Each number is 200 + 40 x the weight over its row's rms, rounded and kept within 0 to 999. Layers, rows and columns count from 0. The size before them is the row's rms in percent of the matrix's.

# layer 5 MLP down, 128x512, rms 0.116, rows 100-127, columns 320-383
100,156,180,221,207,143,172,188,265,213,166,287,159,253,181,200,162,164,200,209,58,234,201,264,210,200,219,218,189,220,148,256,237,188,165,182,185,162,138,182,179,135,241,196,109,190,180,209,187,206,251,200,127,260,143,232,206,235,268,214,138,191,180,197,242
097,228,234,211,158,135,236,237,201,214,190,217,174,190,177,248,208,261,233,151,199,253,208,185,231,253,189,232,253,205,237,212,181,217,160,165,157,247,185,218,178,187,211,258,268,243,194,203,195,268,223,180,157,174,220,130,206,224,217,227,170,212,144,224,148
096,218,225,204,238,243,159,231,159,217,297,189,201,139,193,231,192,129,190,168,156,215,221,215,184,176,201,223,167,138,217,183,239,195,190,235,204,276,171,214,139,140,213,175,279,202,196,144,253,129,184,280,138,187,200,216,177,256,206,241,256,172,176,234,214
099,244,142,265,179,163,187,187,153,224,178,161,182,290,192,212,259,165,172,186,241,187,208,275,223,188,239,211,213,122,207,232,177,152,147,243,237,233,159,190,189,238,267,161,146,169,258,252,190,236,289,225,184,194,187,157,126,178,140,221,203,222,214,209,182
107,180,169,90,186,173,273,165,146,206,203,223,183,140,245,166,179,128,213,224,209,222,188,277,239,217,189,249,117,171,250,222,153,240,231,244,175,227,181,212,137,201,280,174,179,131,167,189,223,182,201,193,197,229,214,181,224,165,209,196,191,181,316,226,229
104,177,165,213,275,298,160,259,198,182,194,209,208,179,236,175,218,176,195,308,251,214,241,155,195,166,190,245,219,265,223,167,203,290,277,211,193,218,223,252,171,247,217,185,198,151,232,204,210,215,222,171,150,187,180,176,237,158,152,260,246,216,197,252,186
097,195,159,188,195,206,205,234,224,190,125,283,71,200,296,228,217,210,212,207,239,196,167,237,214,261,160,216,275,206,204,164,164,189,273,248,263,119,152,220,113,155,260,203,253,196,145,236,246,224,172,170,239,252,147,226,211,248,210,171,209,182,213,175,183
103,169,157,183,207,270,209,174,201,194,224,120,228,250,193,274,232,311,258,193,199,247,177,178,142,190,171,145,276,232,239,215,212,114,130,149,153,146,222,152,213,236,254,194,132,142,269,153,199,134,202,197,119,173,177,172,196,209,231,193,173,199,190,151,179
099,139,224,169,201,199,188,183,205,219,221,174,215,223,130,192,174,172,162,134,224,169,208,180,200,179,159,190,176,258,172,237,272,245,223,218,156,160,198,246,258,150,224,221,144,191,165,274,182,186,251,176,194,211,206,203,161,189,167,161,182,192,151,113,187
102,208,283,277,203,220,246,234,237,178,209,156,203,221,185,274,174,215,150,165,194,243,159,230,238,168,185,203,147,181,248,186,174,212,217,262,229,115,162,238,241,210,174,207,173,289,145,196,136,240,212,228,170,169,154,185,198,232,269,288,171,128,122,250,223
091,230,182,191,196,144,194,291,235,192,195,186,177,207,197,191,135,266,159,98,226,223,218,168,196,146,244,193,190,241,159,229,203,198,252,99,203,228,244,183,189,194,209,191,189,195,221,178,185,196,91,272,203,246,168,152,139,229,181,219,152,214,197,239,226
098,172,235,168,192,265,80,226,150,194,169,236,180,181,165,228,179,228,223,260,194,163,243,192,166,236,216,161,125,142,141,278,150,268,234,197,186,239,176,162,216,173,187,211,208,105,201,162,198,203,197,174,161,256,241,191,203,209,179,199,161,136,163,201,284
098,162,193,155,181,225,155,223,217,126,206,257,180,218,183,257,198,167,255,220,212,218,144,155,137,128,170,161,86,201,213,244,218,167,109,194,190,190,206,259,219,180,186,209,209,203,210,185,243,165,160,202,270,227,233,215,180,202,218,208,227,179,166,261,289
098,193,289,188,131,210,163,180,167,215,168,167,200,187,253,228,291,229,199,242,196,174,195,198,235,241,152,227,174,153,156,190,138,199,179,213,202,209,210,150,175,180,206,184,146,235,247,258,154,103,179,218,204,175,216,193,237,254,204,167,227,218,230,168,185
099,190,215,158,199,122,212,235,129,143,283,197,252,246,245,228,201,195,213,146,157,187,193,109,224,221,195,172,160,155,181,252,197,226,208,257,222,170,200,201,133,156,190,213,201,174,218,216,188,172,198,182,202,246,185,213,194,229,237,210,236,195,195,214,168
095,153,308,185,196,265,245,178,193,179,156,201,186,254,189,168,197,152,264,247,266,171,192,300,159,259,163,300,220,226,187,179,202,187,178,139,176,201,174,204,210,153,271,275,166,229,184,183,231,223,166,165,190,174,194,239,210,175,152,183,251,216,191,183,224
097,160,163,193,166,225,202,189,163,161,182,186,205,199,177,124,223,174,263,152,214,220,182,166,169,159,197,204,264,150,176,237,241,237,216,235,212,189,157,291,200,163,153,155,224,212,194,195,202,221,176,195,176,148,187,223,131,201,204,244,228,178,116,201,161
097,181,255,242,207,265,181,200,229,260,201,170,128,207,162,149,274,139,191,146,141,253,236,207,234,203,155,202,137,215,238,200,171,195,141,115,181,221,181,117,157,98,162,135,161,218,244,167,254,237,166,185,164,232,162,181,241,185,210,277,185,177,158,266,233
101,204,224,155,143,154,238,158,134,252,263,224,185,155,180,206,186,212,212,227,249,151,208,188,216,158,169,254,74,177,199,218,190,183,273,246,193,220,172,227,247,208,233,253,189,235,170,200,121,207,248,210,273,136,193,216,211,245,175,235,228,252,294,225,152
102,136,262,219,187,219,206,206,200,193,146,147,243,188,181,234,167,296,187,188,197,214,197,183,190,205,202,201,238,236,119,177,171,209,206,254,213,220,186,170,242,255,299,148,251,261,191,175,196,179,261,241,280,202,200,164,162,156,241,206,111,212,233,175,228
093,222,102,196,91,179,207,200,215,246,287,160,234,136,217,180,185,296,190,237,215,251,174,215,192,231,198,196,168,216,153,219,184,153,202,225,245,103,178,193,207,96,229,214,211,216,271,257,135,239,194,231,195,196,216,162,175,228,180,214,188,242,173,193,211
097,212,215,199,180,142,196,222,147,217,154,236,171,149,139,240,238,198,201,186,153,199,149,161,178,196,234,223,243,192,186,200,183,197,184,181,178,160,166,212,186,217,184,301,167,128,259,204,235,302,238,171,167,220,222,157,261,181,186,195,229,182,240,227,180
102,223,237,219,250,138,240,188,211,246,199,242,245,173,194,119,187,238,209,175,152,159,240,252,248,154,222,207,208,150,143,240,213,173,181,261,204,198,146,300,247,243,190,296,162,203,103,243,195,214,186,148,276,170,226,215,204,160,233,183,199,210,162,146,110
098,175,145,201,234,194,200,298,265,129,160,229,199,189,162,233,157,181,166,157,210,204,204,236,151,108,237,223,134,238,251,169,192,163,160,268,236,196,223,154,149,238,231,201,195,262,176,211,200,227,241,207,241,218,121,223,225,166,247,251,247,284,205,234,169
102,250,264,230,276,184,214,205,222,250,204,274,229,206,242,126,202,195,204,241,121,137,225,206,176,245,162,187,160,247,182,200,198,187,221,140,188,217,237,209,162,150,246,204,162,192,224,215,263,216,202,179,189,221,185,192,232,173,171,197,222,177,152,120,198
103,288,181,159,159,167,252,146,208,201,196,256,183,159,184,177,184,157,174,135,227,152,194,280,217,141,201,254,206,202,155,280,220,212,220,182,196,244,166,198,109,301,246,229,208,260,190,253,258,175,194,178,181,239,205,292,220,231,189,148,128,160,129,145,249
109,155,200,217,134,184,242,248,193,189,166,141,235,187,222,252,157,156,216,170,166,191,215,197,224,159,137,164,165,200,225,202,137,260,166,234,186,214,165,223,165,185,173,187,218,201,290,196,213,160,213,268,189,179,168,244,213,205,215,222,203,266,170,214,178
095,182,124,135,154,245,202,207,221,195,206,164,311,283,245,277,131,152,155,185,240,188,192,167,180,213,209,157,180,230,230,80,174,199,88,270,223,171,167,226,198,159,132,192,198,195,209,127,130,153,264,181,134,222,217,197,136,170,172,234,181,228,280,281,214